Weights of a small GPT-style language model, trained from scratch on English Wikipedia.
Architecture: LayerNorm before each block, biases, attention and MLP in parallel.
Training: a variant of Adam for these matrices, 156M tokens, 4761 steps.
Each number is 500 + 25 x the weight over its row's rms, rounded and kept within 0 to 999. Layers, rows and columns count from 0. Numbers have three digits each. The size before them is the row's rms in percent of the matrix's.

# layer 7 MLP up, 384x96, rms 0.0773, rows 150-222, columns 0-95
180:523505479544524512529483490514488525515499486492457496508503497510484505483457482526555525507497524500481495477470475481506522498512504486502443502496520528501493520501490480527516477496534482487486531504504447511467505454586510498483500461504468492517521510486460472516526484518409512522
009:478478542529462544493481567504479509539524499510522502496513515534491484493481505486498516458570475504493521507522455530487463470485449519510540489498470485507537505504468485524534503480512467473501458498505529505482525512492527506542489512492497499449542465498505506515542473484510494493
211:493561512525494456492494469523472536486516488519483480454471487479487495541488491522472470469517466495514480525472472534491518547498473509537492468527503493497521497544510475473509521484527450504536537528503491487523483525495499473531529485490486548510493518489426474496490529519482513522
195:519540440549528520491523540526505523469513474511505488483484485476506487507523507451459511461505468510507521532511514504482510483472504506491471477472515489511533514460499485476491502468529453547544501504499495516500493463475511510507525515501488495507470558484457525494451504554473482534
009:501514415512496501514485475503509491467484453526496510481457520508487467467528503508493470466502486509497514468462548470501517509492503477473457502456530449502488492502495471486501500546490516479493533477504490509484458534534472479465477476507502537498504508463546496519518485528507457464
008:490508530527497545478501507531507489520501470527543523486499511514478490509509488541496475474557466525501507460519514506491529507511490498512488507504484479534474537499467483524490486469515440432484493474523530509527490542505500493538519522516530552522500461457525480548534473528494508513
012:486489493535474489516497581469462550471494521536478540494505491519525523456477504509519509516459545498511514513501513499521498466488510502541551481481501535468505504495514518537517513541540529532559521512538501490512502464528491498491518506484479508477518523506509544501525519505463500483
011:477519446503506461504470512505498513450479462514445485501453503515527481473474503480473493511455503496486456490475518472511494505503508495467435527459522513435520517519494470498513510520467520530478530485478476473492474497514489458456516474470483544496464486490501500520505524498514486482
012:471491437505473465491478530482460523433491471493440510490457487516504494464476496485451503508442509488508477497477515459514485468499509481479461477443512510472492494500495494507487501548495508536514513493494477466492476481515490471459495474465484546491478509496506497518519505508478486466
011:508499531502479543494482538500508495544503483496540487496531509500486483491491499507533469454546440494459516432519496518430471501478492502504496528491468491481523536497454486510519497444504437504501509471512521505509507521507468495511503513500487491505545467468487480527525494488467496489
011:501473460497498495519514519487486545442473500556437535496468463486511516496505484492499512505453541511536513524524536497547498508526514470518489512473535533490488488493530523506537487545540538483526516496505493501500495481520495498472491490486527531472464550513504502542501545485486507486
010:526484513508505534512539544536473522521524510499496510514521485481499516492504503503478510514479513480543489532496503513518485525532554511533523501490535525493515491523508541514503506513505517560570503509494519515484533512493462524534511484444525492494561578517494513537526514471517498506
009:560512487506548500502473477546554475465500496479519448525473492491455489487482520480464491512507459527491447495469452471457496534522494503474451526478531498505478524520480506478475510490493498532516473481489508529502505500487509496556509503507508538524485546486484467492513498505492479518
012:508500490524441530510506556488501520534506527528501531478523529517500507435485531485507477476549500492494576509499481481523472475481504513493581489486512502491527504504490491516525527532512493530531510510527526515508518507544493503481521482497478507508553498516525531502551502495498502470
010:501480537495478498493476491450502497496471503531512496488524498488480500468475472499550474455545488528481536466540503528441496502458457492520536504516466502524482512480498481483518489454515468419491490477525499482529514487505488499499491517533488488488506441461490503490502493489452500496
012:529514541519488512496514551526522521538527522489498519502532524533512534529479522509509523508557499529500527501536492527544504488515501513510543520515478549519510529520493506533500516511532483528511523517533513511554533488530550513511523518530505544522501487550503519526517527525500548521
012:474494438515496487502463461488494496435449496530470456493446480493495499460472515493511468492453504511491475492485518476443493518481478479496471505466539487464474491508493492491504494528497488482522513458507466500503480498507466460490515486479491506487494512459512485480495501494471429468
203:541503486491475506501486466495464511492516495533538477475496459486472489487503499495505491471536503488572478505488550489507501511497515508496554479469513515479492434483487479510513522504525543497506458485551526486492482560480529518465482520483475495494468463501535488499520552509497526469
007:482509497514526478504471532513488528446471461464459515475457458518508526487458499490471530533473512507485440507461505481557493471510504501474453477463479516470486495522490511520457517525529510534487494496497474490485479477498534462515493468507490511468449492503482501481487532508477518491
009:524496531527480540506512568550503519520531481511524516522529545524492463487490506515479496493540475513525535498489475525501506508513497518513521531493525506513525546528489483525523517505500480516530482501514526535504528544524492525530531512488540542487555512489518525549543504501550488505
012:530488557487484507479495517494500507535511514486517462506533492485473505485454483491513486477541472506487465456524460516446460504495493495524534533509444540507510516504462513505502485427503475510518469488500517497515550481474486515536494496480506505494522502498452488514527492489449533523
009:518503498508530518532452583491498521500538492512541497534518544519492458441499490505488501476543460502463529504504483500509490489483499534480494514497502493515533540506483485493524552467470499524517491513507528477502512520511492498514497526522502542503576474465517519502534503511534494502
009:459507476534481491495469516514510497457487546510536503491492513497475468424468518478480466489505478503493493516471449462478503485497500516470490472438523484473496462518486486474495481515482491504508469484506503502472472514521478479478518468494461506467552485462527500475536477493514463458
009:499512507513468514467483521522513515516505508488507492486505524511471491472460522499476478468584445528481488473524462460512479466496477496475525494483453531530497525523446495521482506490504466524477480466529501486529514506522516482510513498502490556536519469512501479501544476526477545512
011:482500519495497517506465494511514496469476457464522493465478471493464473491478502481483488477533428505450452457485482460466487488505482498462460490452464497487486497512461498486480482479521472470444474479497497490480471504483504477501494464502470514501482460454482460491505487494468498484
220:497507524559503517479529529494536519517480493522466427510495464469465487497512508527517477490478480489524481501516470524502488509523546487474459510491471536512520523570496502499514483541549509452486495457530466521496534480496473474494508486510544513530482488497476528489498478485504518484
180:513482489508502467472515540486499493530507555503466518514513492521546501468488497488490537490521521485501496429507523462477497486498509455514488543482491502501531534457486521555496490504510512498505459483464482461454513477500478446516506550546537533517504542487510515495514504508483498524
241:529506523463487508506483499529547506478450545479466507523500509537490490487513477479541508473502514526528513504506560474529516510524474470505503532481501458485509490442507521526519457481511528468523483498529488494480501486520484477546496505467488542529496520490505451486506547504474487446
008:530500487472514452503507458506481521488457457494400487498473477475515534466454498484498474514450539509517476500508536492496476551506511492520499527517530537472497522515519503506495504515485496523506524483496471489532522499525468482487512469499518501494459524511474496528481543467493520511
009:462516475537486474498474505485482495469481465479467487485471469503504511481458516490501506505451510497473423508437451491497492450460455489498500482488490490451495482490473502534490492533499495499480491494498472506464479474488521479482505488489482493442482504508496503439499482510477461475
218:496558521469516468529461521490547505471467506481462516526486483538498500499472492478497480523474466556525515520504542504471494510522518505531507527535483534468486478511493524531505485488498481515482489442496464475481501509459507499497483469491501498531469560515520490471548484465501469484
010:459528526554509494524504510484486523492481528523525525480499478515529533482494537495543530509478575498505473547472506514526515469507495516528549472501504489450510466499513530525513493557529522509503516505531514521469483487501517506507543480525467469465511517507520519447512487496509481493
011:531503475483499522515506502501493520458470454542465483515471492467491461445481493491488460476519500509512508474507511481479481535523515483505490548455541524490503534521482487493521494508499505491533511476497506501508509520511432488472515468454527561479514534470501490556539515473498489486
008:499532508542525538510491518541515533470482463530526522506493493524513526499489528548541515484544506531492471524471523531568526508512496513534532492510516499525496499508488535536504513541546509439497512506541496544495486527487540493518523510506534513470507528505523514472516489517525484515
012:540481530496471525492513506489494490542520528500508463518541499477474489473470485505525477476494484501512503482506448535424476517497490497551546534508500517503508499500477504503514496459497488504566475502501516523507558478479457530528508510460519478484554538495480509501515494472476482508
014:511514478526474535470504457516516489495472491490489482477486469504454526532508544487507461481495479496519483492465489489489485523511507484490518484487555455498488435507459515519485479535524477478513490475521470553459499528486473491502516467450509460475486539518492477491502482483496443468
009:474504493535469512499470554530488484492496507480508493477484503516458503432460534467461473483537487505486485512486452444495465467484483519472526468462516498476495479526473491519469511521487459521500476482524508501487495514520480472521534459468467525482542491495508491506541472485502489478
202:539517495502507510485424486484545522494514498491464509476477489502529479497452491480465489500538474516486483487520528513501520530488513498521497513492485508533529467508474549520484508484501548496500468454482445520524493475468480515539494481446504491533507547482502487480559524530512491510
009:557518520485530502477506471505503473500495515502529450539518503451471475498501484508510460499491481512491477474508494511410503551516521501523483538496517511526493540515495508480476489463474467494540481464504518510503515526479444507531503522474537499508542522472481468522512486478498478524
015:550509483456487510474505446501520455485480464499490462505501504454460479504501473489462462485536463511492489476478467481462486534504485484482470516497522494548472531521486484469470488463460469463485449464468482509496512526480460491499481487462534494486495500490481481510482485473504491503
014:545514530476523516484519463522536477509512503505528454521523505456482484529504464523498488505516463532506482508497470532468510551529504506521479547529505513549491531519493510485498472446487481469503466478476501523504545525491477527532493528512572501499506523491485482511482518491519513543
079:534485519455484523469507481511504501522498466490531480493515469454458470520492490469467538527529477516486491472485506518462532517528519501548517514509459499540501537489491522462519445462520497502488480466496523507448537492495480516522481471508485491534476565490469496507483500491500521530
008:534532506520530485514495512497535528506513494472469485517504507520510575522512511467477523508527488494491495530496498495590459490482510512478532517516535518493519506520508538515510534509489509552481522496485497498478530527507551504525521486489522508508494536575493504492506545509540518518
176:546483500492441518512516493426498492465460531523517447501503526534442501533499512500536495505477466486526486517533501552539511530512505478489473488507495503489494518467461508515523473499526475499524497494549484511489512541521517473497501508489439497474485499518508494515539489470486505482
008:477489507502509506507505481480486488507466518534522502488495496496480476459492510484558465472486521512505528471553527490396485513485485494535497508507494494459514531484512475509539490487511462488512519466518529483513499489547445498492518519525466470515515465449503498522517490471462502496
010:489469502508453528478509569518473507507530525491497500492516512499467464461477516494470493489492463480515484493492443506446455484511499507521492493457504519477533497507474496521513487495498483554558480494487516508478524495523456516502494487438488491480548527496497514539540491460490489489
008:547506505526467532455513522524501506516516468491508484502516512506441498475486521486473479456540455486516462486479465508484468486521509488520523503477520497512495483503454527538489481511511473535546483481513509541492523518501467509531513487444529503495535562523490493513557474489478502498
011:507482497493448530459497513493498496515503511500524475491521488462451491491509484475487465452530445478493502472495470493453448500490502494491507493480500472514502477491468511486512460454495457483524466467482507511462515518480444505510490488456499468474548511488478469517525482451480483470
009:483517445502501470506474518469478521455473468512481520481443504520507486427500508487484479467519533503494498479505555451524490486522512486484483487459508491474490488498513482503496509550496509490492524467522485462500457496525484455485512465489478562517486489459523486524529481516484504478
010:519498592493497512478490544500499521531498503482513490497527484504531542540491495498522525493569509496468490485549514548497462500520493517523523505519443531496520511505480516508506484435522461491484495493505516483514536501468513498534500493498489493498499462524460481521509510480504548528
011:472502498523462534507510507469486524522468501541524535458501493482499497438502510480540465438534505484494549481523536478498478475488503489504558485481475484464502484479490501517534481519537485472503520477523536501490476505523466487479516473516470493498533481468517498508542483476459510464
009:532520439496495520497491479527545471472495493524491475514480513481469486491514533485464469499529471520513502508455471469517499529493511501462480511457566481527499503535488492478492514534470520510506483476480485538469501555511462489492503478453533512486525549492528490508511502498540461477
204:499540469513493514522514545495508518498523527536485508462447490453491482488514506504518455515542513514504454487513484487528511523477499483477452486512509490491485511519487501476514522468527461497535438511547451495461485479522519508477551451495503485504496496513478536459503536531501489514
011:509496490476466510500518452490502493511450477518498548444491487484477517449490520464519480477528529512501554509507534450522506502521520486489531469485495489497472486499512492493501481542532478461469500487524506516518465492531491474468500436536458490519456470488514499509500492477476533473
007:460520527524510471495507528472463492498520499426498501481500503526540526520477485496466552523500517501478485515486480531515502436502478504503512460503452506488474484497504517526443497521521471525486526505521488470488493465515582511517506508525476518496478473536502520467490493530479494516
009:472518506493523472503483439453477496494442444487450469487466480498527553516488483473526488482506524507475491471509537499489461497446472480484519502520479486469486518499498506514494488487500459459455519458500476465484510527486508474516503492511514468467461457493470481495485516495487487493
010:520521490506508494499518467528522516514487505545447513515492521513517536500489542516510481518519533541539515527531530498527511540512509498516534535529542530516510551525512491526516511545496490512499529486512496521547523532539496493493543506526544538532467523535522507544518530510514529517
230:522564524496483564496483445516514499504454488502522470487498497501476492508515496518480476473506549484486443524486514513515522523480512525515546512482503477508493493495503500472488465529521487490507485497523524552555471500516524507548503451513487478550495485476470455461489525497492492503
009:534527461515498490478453468491560498450491465528504452526471526524491481501484517514512486481529465526470502457472491539481519534487464494502462537498537474504500506491486477494534512484501508431518509489507477524513498506496529491504503542505530536492458497474516490487494495523512444503
212:520545484509507521529517480479495483486458558490479486501488475503519559497530510487540466516525473547513508507502497470516497520506455520495501577461476501451472486488454534542519489451495524485507497506481514494486537516484498487514506489459524502492538496511488494501482546514500495463
010:505541449505552480523479447500517476466484466534471476526456524520509497485518500521492484501517523534506495496508536496514526526493483488497486529524557487513476535496526471505495527537470511451487535482507478501522481524517512479501514518516535558533464504487537500500481494539536474522
011:499528494504524499487468466520549484460482466478503477499478495508494484531488510501479498506534443517458463486464491482536517500497483502441444499480480491512482499528459492486471512490482497474424478492482478498487478535474536472486495491520508530493469456472500450478489504525535503494
187:450460474509475500462504553498540508497517513515483469514488500517512444483493511461501550490499494469518471481507536506511488514529559494447464474498505467530520506485464505536474504522548503479496492508495506487469466506552460478514492507533493516462476535471498529519516522513501517499
030:533515487509500538505498458516511476485497508503517455514477473474500493550505520535524482505490471504503468470491474540424518572531506494504457525496541488511489481536485502490479464510506500492533486472506475523491512529480473508516499507457529476471533528490503507494467513493516434484
014:508478461478487476523505542474458543468480478518449513484491480477505500430482466451477508486466534489505510510502528480529468488510526488507493510466515528447507485503517501484542494513493509529509515497488508473496495464518455491451493445482477517469488506510495508535527535461492516477
010:447487465528469529494500516516471499499483512520522529472480485500460495459508529495495481476504488487530492521475511448486490479508513486495504446455519465486476446499478519501482460556518475520512500478520498525471469519519465487482503457469484489494525525482524489501541460486468476448
008:460454532514492549539490584510471498500528495487539519478487504522489453475492487492482541486525466488490513520504457515460477472507465516499476486465468500468525510497480491501526505483512492501501478511469545493466507489519516524528476487498466506459544480460514520518531489473520489498
009:489492460501459476487512509457462491449477489521419502482462480505510492469482497513495477508438565493522519476493499503487503494503491468523497490455524505487482486487508473524495494547513516470551515503515472502519492471528474487449489483446490514470471517498510518529495497493480477478
013:503502484486500516479515462526495470467477516479488489491481455476488524550518517494483486529452516492521480513447505493501509527519538485473457471469544478496473440531493518481454476522494498497506477487494465529467489527474472494495495456451495455463489527513491477501476498489517456472
009:515516518520530536539481524562553518487500520533532512502506516517474499489504520494483477490584449541510520517519485475550496525506506523470498519484525513528510528539484508496513522502493509508476473494509511507494509561531510505522518492524524543510541513497513497523536513515546528514
013:489477494519445523490489543477485521513497526531517503490512507494481479430475518485514478457514488479500518491502454508438461485495480501533532491467512507470526490493487496508542485492513489512559485491506522512486513482520459503489503490451469473472553513485505535493538481453474473472
025:515533484497532500506494479520517493463490494538506469527473508472537488543474494534498512541513500529494470482484502549506556569528534506496436553497523529507500534556516500490493471498491524483498492485512490496530495517504506501493502522493534532468509506495510514520487544518553471525
222:491558511526478474517517534527485517491503486488478503491455520502469558522476525493469509491513477518491523485522504517528492527527468493498499527502459521497511511493518519538505482462494483527474489425497456530507504563495450465509478493502455501501467499510505549456535508499506501519
# layer 7 MLP down (transposed), 384x96, rms 0.0543, rows 150-221, columns 0-95
191:468495506465474525464530501498532524479501482484530487515517517474512506491553515487476516488517463486488504531517514493502498508488535464516515538498488459502481464479540507506486494534469507534513440502477516466524495524425522491534458540486538495513469508509535509504486499486550491452
008:485520468469532525505519475501470513507492487484497513471513522529520503509538493485516458536462498505491506504477524516571509511528518461491478544488530519497438449482502514462483518470474512493504534512503458488487521467486508490472493502501485534556513516457496485472460469531502467528
233:493534502490498495486525498503525535511502517523529458463478557503508490534486537518471444452473525505512464538513480525479502453534471516483511529543451540489504539480499488466508484499523494489504529534464473485494490504457488501518495529496448533499498513537465477478499495512522488507
186:530522488480480489534503503477451507550481532493509486513477518504560532480532480469531483558465502503464487519534491448534538483550495470486521510556466513450491468473486488504514482466503528470483498504511504500506513503514510525503452509499493470512480475502533497509537485515479491493
008:522491563461429480452487490454485503494476521481491485515498496513465500528454508494490522481494497505491444480528476517467504496471516482493502485477526540505501498471448488473510482486491465492515464508495501510503518500530505462523464513458508480489463505502457484485495493480516572519
009:505472510481509489486520501519483500517516550486467435489491495545516520509525512498519483524462509508478477550489506515566510485465540500493498510459537527475506461492472526474509546523523532518503507519514466515481528444518496494451500496469474518499499543464451499472494500500503493519
010:522508534510512487477498502499539472503476502491465445505480470517475510521525538491537464477555514490484476496516503504468504518528498521437518493514503466570531543529495459444466528490460469477465495514493503502500507511493523519488514539493531477509509503518518464509471487483507522470
008:529513524508467526493514510483506499520481521463513488500494500494474508530502480521479529478541495529521495503501502527468488509500480511500559480519474481574454530471507510532509494488506506483526450533506526515478475536512498575522484516516545447482523517501481468500482537459484530501
010:517520552513464517468490496459522483529468519489509439486491484509479510512498516499545478453551499520487486491513490525468506532487481509484533481525490474562521536500484484488490506474478492450499466522490514516490481507504513540502492521497538455483492487482484447485480503454496558502
009:485502475463535475513527475511495518486513527488461498520525516509513557548525476497471521550451508501526479543479501486556521470514528480471487515480540536471438450481489509500497507513494540518508489522521497520479517484520501456497501482482490515514465490493503530447493481511496469512
010:518550554504480496493462512479540492529490484481491440495479509518494484496511530510495453475554504498444464488487497493466474513482469569506522491513527481553552553526475481487513514494500487498489483501507520507497474526480499530497517534486517460515509497517503492484502488470527533485
008:503506472493533496483447494512539493482515465510479533498524548539507493526479492475543476511543471492460514495486518519507518501462486506469538477536468488533486523483497497520503510462511483462460508497493528486534519492514557500489531530539516485501447454484498510448493477518476504530
008:447494466488467521465506496522481527505521521505517541476528511519530482499501478487515511495506510514524565487510510525513512487501534505476527463539447516486529456476477563562486499488535519528470497467449513466501496524522486499462502479521489468481517494484484496507506506503456473510
008:478516504465507475476497480493500497463485481483478495533514500513483506542499496477544513531496510492521512509527514545481537492550519471472430533494518503520489456508476491447491487455462468455491527511461473470517555491499521485529477510493536497494512471487511507493461478486545491522
008:485506504501520481512504509540534507498500516506476454498477460506510528494525519539466487538446512481493485536458496498542478463550522514490451534453549498484536472538489497457523510526504527539518537489497498524488509507499506490493525513467476522522516537520509532524482500492539470481
009:459515473509545507541512482504506506505501530517517477489488465485525546497554487499528472518461532518517537527496513497497493490544498509508459547501480465480540466498505516469501508499500553510488487516473472515449478506483482522464524460508524478472534494472501497496502484464489433472
008:517524544461410485447500542489529527497496526490483486485507482536491483513480480508498522469525486496505492458464497514510504480518513531464528490504499491574539542525488519483510500478508491485484496490451509508482504520526508519500497530482507459528488524500485507523491509452503553493
208:507497484528435497494509513522495468491475523483526465530489534479503483504485503471473532496515516503469512510476487514492552477519537544492487489472525516454512504509531481502512465467461482530523462495482450529469525486519520513478527536510511520534510496459471508463543466495509511556
007:521481494544508529499530506454474495519512507509480471488483483506508507511533529486515450447546539535514485465536502512422500541519490499485523502530457443525518521475503514478469514515482517509471470543505489522499510503489491541457506497498513484482524514533497462488496496493466484481
008:481487480456516517490493473503515492504503522499472478475528509532511518520540491486556467523472495486452523545491542537562512482497545482478507505493500515503474440446458541477507530480488507487484518511499497475505519470509525475508493498521493496525506498451480494459463476507467482532
010:445498439506569506535497480551508493474496498503508520476516514491530530530536486498484497542467492495507541549482511495545480490516522510479478497517484489472481456500516504525504509513520532546484521492500511490479490498488516503477550487525500487494503476469526511450489490506476430481
007:480482495496485493458528475504502463511484513496489511490510502540513519546508480497504497532456500481528484511486536551520499492543516423444513471481516523473451450466478517506475503495489518498506534518483489510534543493529530473517492487459495520523491516460473493492464469515489476528
008:510467504457456526455511485490462531486492462486468481503494499535493498463506498473527524506504522494509531502514525554522523529513498438495489521511512537522475465472490514487491521480489451469486530500478468490547560482478494487512465513498511497508501512489476493536438503534505498538
009:453471477503523490505516481507467489479504521501525428466490473497500535500536482480537501504460504528528547534502504534522510510522520470492437544485493502471507449491495499473493507499498532479499521511459474505485527467494488513475519448505517484484515488439473482484475492469501462496
008:500461489512516530461539492455448489515541524504482447495506518510515533495552502478503476478480561536550524520508497525499526525513493469497499540499515542490466457468519515498498531514498531513517498526531462533531520476495464509471487476488508498483537510519483521498492502514474486534
233:539518530518488526458511473464512521526524460485487536530519511521497483505485472532492504470454505494468529500485414515502504477517529539500456530517455495474463525544532480470502519500533521491466465483535479514480495492497500533507525509467492489502495508490529503498496482509537516462
205:492554517496497542503494473527520530455477489498518478465490504471452486527490505524505456448531504503513521524514450500522479498499520516467487452479506497512473484542528505477495510510491498516528536539529481526571472499532502509495511476460500468471539497509467488529468482481528503496
221:500505484446510520465500505508527498471496541440515517494516521505514499543536471494488457452491470457514548474490506518516502550532522506472549460524505526517501464497505506484482465486505529475488539496530497538498484497480456494488509513536487528517485506492509470480509487484556464508
008:474501497509496496507463529491553490482505506505503498477484471495488495525491482541477503490531479485481505501452498514461471458507484564457499491491463444529526534512487503500537503487515535506489479495473564509479489528491518559509540514510520465477501491509500515476526516439504484454
007:532481500494511523504541525457448504501510534496520471509512502497462474521500502473515482458533507511511506450553508487457517536552507495470517511522458464523469527517516490446476512495468489488486493531463480462511516497513475494492463500530515510526545497505531469540493520491483531482
229:466486480471499501467500489543504532492484505511498532482513473475502509472503499520516441421530549472489481468495526507555497503477479509488501513493523501539539492491469516538516485517510472523472514524479501527498550525486502502508505472473504553475508479486567511482465519490510488474
009:549476495501497512482508515484455512482509471501460487528471505503462479487487514480518480462546497477503508443527473490467526534516483466480503519505502475541477527540540463463478513483459453478506511514492474471524518484475493483496449528506497515505526508528529498552483522547496518488
008:465510517479468483473446505509573517485489505474476493482514521516487504552499485506500498511502464485445521540451525535507492483474506535453512466503534504554516490496457516518527521476504498513504501500484524517501509504503532512521521538499516444517490493476479506445496493451517493517
006:515454505506494492472513508457461482497531510487460435487500493517454482514525507459511453468489522512470471470518511508447509495508495476477506509492492494490497534522482492446501542507515530515503478525442463491556541472543486474467513510501486512527536540494491498510493506503488494503
010:463515454477539477519471493557537506462480494500491545495524531503527515531492480488505495569484484459466532528471523496557484469507531521470494490526480488497490469507503517499498495481514488522456540468477524462499494507508537474502527508530484489524484477474521526480500481507482457496
010:483510481440483507498478520476484531487541495513477534546524527490512466517466443474535504506517509535464503501536505486480568496471513516528486531501476544516507514464482516475510487471504498478473478486462484495535531497537509464500467511535488507506489477516498488503517522513516553542
009:481491475469491519461518487484476526484517501500456476490498489536501496517526472484562499510482503507508551501498531560507534519512524467456483547501483512517480459481483519475498524453510507451479528509460459491520545464481507514471492496496525497481508490453483478487460498501485459521
182:545503501441525544465470508444517506510547473519503526470483492504502488493501504513457510475509532551475461498511525490540473480491486485487502498472493519495470486538454550497478501488477514511473489498490482512544492528503481504514481488462516487478544529502535475516520530538535497464
008:454475475480477493528461492560549540490510509512489525500524501510519511490487468510496552524478471471489528525461506496543498459472525512469516450505498529475503481473463526536515509515533524539489535481487539504518505491513523476494540490521479499502452520468484530470511497513483476490
011:429482483494502487524457494517518525479517511495504546489529503492518472485484478500499531512456475498465525525491520520500498461471529523515475483480477521447533453447440526535517495523539521535490555486495528487517501475525501479509524489529478514509498499466479518472525502497512477506
012:464478453490517488551465509534504511483507506522490544485524518497531500481492484506480520523479496480478517506472525488548475460484511514522511467496483516453522473472482521553513507550535528559477539487506526483519479487497500479481533484514462513524488515477488546481533499521484456478
090:470484471538496475521501489502496512484491512527494527503488514550541533471531488522517466475510500478509530536506485472540444476477495495469482476505530500451496475517516442540504539516494516507506519483520507486530453500484561478461521533485499495472522444489533508497517511516514466492
008:477510461490520535523494505459475512505521505517531564509542495473475477499474447497482514498501509544540510461526511484451544498528494479534481520523431472494489508468497517542511446488504511475495476502477492496510499528522476507511493469531518514459509438499508500494497501514479489494
188:478507500505544507483496513503462412518533454487494513517511505471532502494532478499456476501510522525470558496499535473504481526488512526494531539482495521512486485510520502475481533488452511488506518486483510521488494478537477525549439465473490476542526499472512495478487521494521518516
007:506523521479483480496502527526529521494482502493447467521475481505506524522517491557464530528517504470507495544451492476581502478506520525447513510480562527545495494548522492500499509497485499499505510493516520526471499519466526494520500542462498493514463549526501509499499511506527500490
009:501525480473534515495498466518511489502486482505481502506528534525526520528510471474555477518528516503486537552491543519584520512495514493455533525544506515545457479487499510500490518466492491460461501508508506495507515507480533501496520517534528488530480488452489500455464478521484492517
008:446499472469531519495477475512494508476524528510503507516520517514505519540489471467577488506508512531481542542539516509538549499485537487501500522533484533484502476481466511506502503456499519480475495496474505483525522485535527473480503493548496501493478462431491497459500489525483499523
009:467526481456537510510482474522496517484528473515471539523533555521531490507483480482511499541477491508483506529508512501554534495480518475522473504499529552471465472473467502528507507502508504493489517497519504493530531477511531449490491498506497530531445461482504527460490479546524492540
008:504497552523438505451487506483500490507466509480479442481456485511455494528484526514513511472510486496495471495508489544453513505464502482461507487485537496544537511512475473477505505477498493488532477529491505535488507485507519532490477531445520470472470516480466454495485510468511534510
009:460519443525560521561513474526502500502524482512480527482496515498517531492540491489469481529466498525524492516466501479523496480509481497498485532488515471488471480496515502526500516524520557549513489524522481535471487484474509531460533487506499518483503508480522516450497488523484431474
009:516497538473505480461501505489490503474506486480450455533482519516472519545493526496494514529511505489506486507512481502506541510495501482482453533464580534532495489539502453459505521489467466496518500511524476511504552473489500484516453530462506513503467496525501522493478497523549515525
008:479503497453443480479480482496491552483508495488518557509533513501488457488458463477515543482473472501483529493512524550469519497495524494508492485513479550475493478447445523515510482473507479485498515475459521474537534505538508462516494500528510483507494480489467501482486512488505514543
200:461508555484508501506506507555548469484529506538488499516462478497490506485524498480484472523511495499476520466503463528486547500474486495490467495512481512484460509497511477476512526486486444477507562483551508491515520504487536522507494461488499488513478490504532564495501532490450535466
010:488496542532474489459472523465484517477519475492470438532450486500495498511514518529499505483526523486486512502509479525440504501481481528512445538466555521506554480522470456459522516485484497510511508499507503515512525492451473513510485532483506498453523514523498526501499516479537494511
007:531489476520522539523514508460488514516501530553514503486498465489475519479518538489541479473512533523541518460546504470497534531531490452495488527505467439508529494511554510460475495519473514478493482523490465502468473480493486492468474495504509530491534479499511478546502490518476511475
007:506504487479495517523488539465512525479517511528492525500508447464451489507498485543443518479476453503516454446478475456478524476530498504497472504452482438501486527505517483491511478513470524507519477512500506525451481492516495473500487508471492511511488489558507494475498517466512516457
008:468517508489476477500481533508530510485488517484519459478482461489494490506485468553500519489502468488477531519451499519509479459509514568482467502488496480514524510525475504504541508481517550495501498491450526500465499511491499558503539512516508473484517506464486515480521534418523491482
213:533493491494470511497506515520486532522534521508527467516487511504534473498482449501484491468518489491480447480483478504549484516471547514498523529460526533490524517511444413489514491494503504493495479488493547513527478542481523524524511492488468476516503490505503481479539537487513448501
008:452509514478445500496507501525484531521490546485522543497514495498494467513503479501473514509451520499504473503528518488517496439533540504508515473500479515496518494480452550494509486499532513547513452487442493479468486526560486487473472508484480488516542536485477489529501526479493513498
219:506479498470524494442484469517509520496506497491510466560472517518477441510454493496498501507524501499522496518481509498519490485536508511478489461489546495531486497519518486498518551504534482531509526526495483518468419516529513498515476492497471500553498532451435510496511502511481510499
008:503497528489430485476505544496526525514487563486519506484499473492465463514467492543491539499471476494499501495476512516491493457500538532490512475472483494518559518517480540499529494497539518518526507491453506502480489509552494516507508511490486496506525540487464488534530533445491528487
009:479454483493469512497536497480432517522527516495548490501518495485501503462516485466481512461452516533535510483510494524456511516522492466556489501494482524447477489441502524510507493524518524513526490523498469512519508482533442506470473455503490500493535524497470497506498521492481487531
170:536512494539517512491523459554470503477500488471450437500542479518494502489431508517505497506488508497519508504542481476511533521469484546514551518537511522521521510505504471493465540488492562536490515500510456502506492465497468519498456475472501491500488500496500482515477470482492497508
026:496459496470490487504474538493517513497493509501487588481533544513497484463472465483454499500482516501492531502476515448546492457472505512506537495507454529506523514452502523513497523504503500520464528502492504491496486498514506453500499495529458507557450496483476515492517483507490547505
011:495545543530488514477458497478546502508484471478483476508467514515497500546497514530486478496561488493477460497494486514453473519488454519485523502508532468558499511514477473517515497477489483463516490519518536517518481541460528551540491553493537474484503478492520500482480496493518509497
009:526502521476471503432503487462468503481508483487458433516488517521484506505468511478543498470539504517479505480515475514520546544459485475495489529493545535521500508506485464486504515473471473445492497497492479496527551471492504468500475520494501503505466479490475486490476498522517549537
008:535518485475524521466521479471476486526488480495466487478523534533514514501534502466502449519498529500510510502485531502580504524499487455475526528501520504537446456489535515491468516469471473476486515502534460494499498495462507480494490514492499516547501505495489506475460457543482491522
008:513521541483474478512465516509565499511454502478489489508490474498481494509512514501520473484528498481447487534498511507476482484499513565460529492503514473564564535526480496437496506479494469496473480504488498504472485515487519513501517536497524458511501522505494462480500491448520527479
009:523499495480471514511467506484503553491532442514478553534513526506522477451484483465506509462535478516467485474518486497432531517452466515549542510512474523517511532459495519515497495505511476486485491486506509507544502507493506474500495514547492492494468487530493517473503522511489541532
007:477488469466505517470526485480469513509529495486481463488520499519494499474529477483497511515463516519504531531485525569502512501527504458499466551475500551485478445448481531512511512504525499488497541492489476518545566485502489499501512470500509490510525491492472519473462490510503451537
009:484523506466522496475492477518505489469477470468458507503507527525497495529493490468526487540517521487483516534495538509572515489519521481449484531522531509554465465511489489473481504464470449481461519492483487473514530496477534486520482540510518500546489491480507499506452477537525503504
021:508440505500474513530478516521525545523507511512515550475501500520472493447539486497450516458484489478514546521483506490494452462492468489540563473495472498523507519459488531510515517530529498533524516526500518499477475518493487504494515493531490485539524524478464538498486492486477508472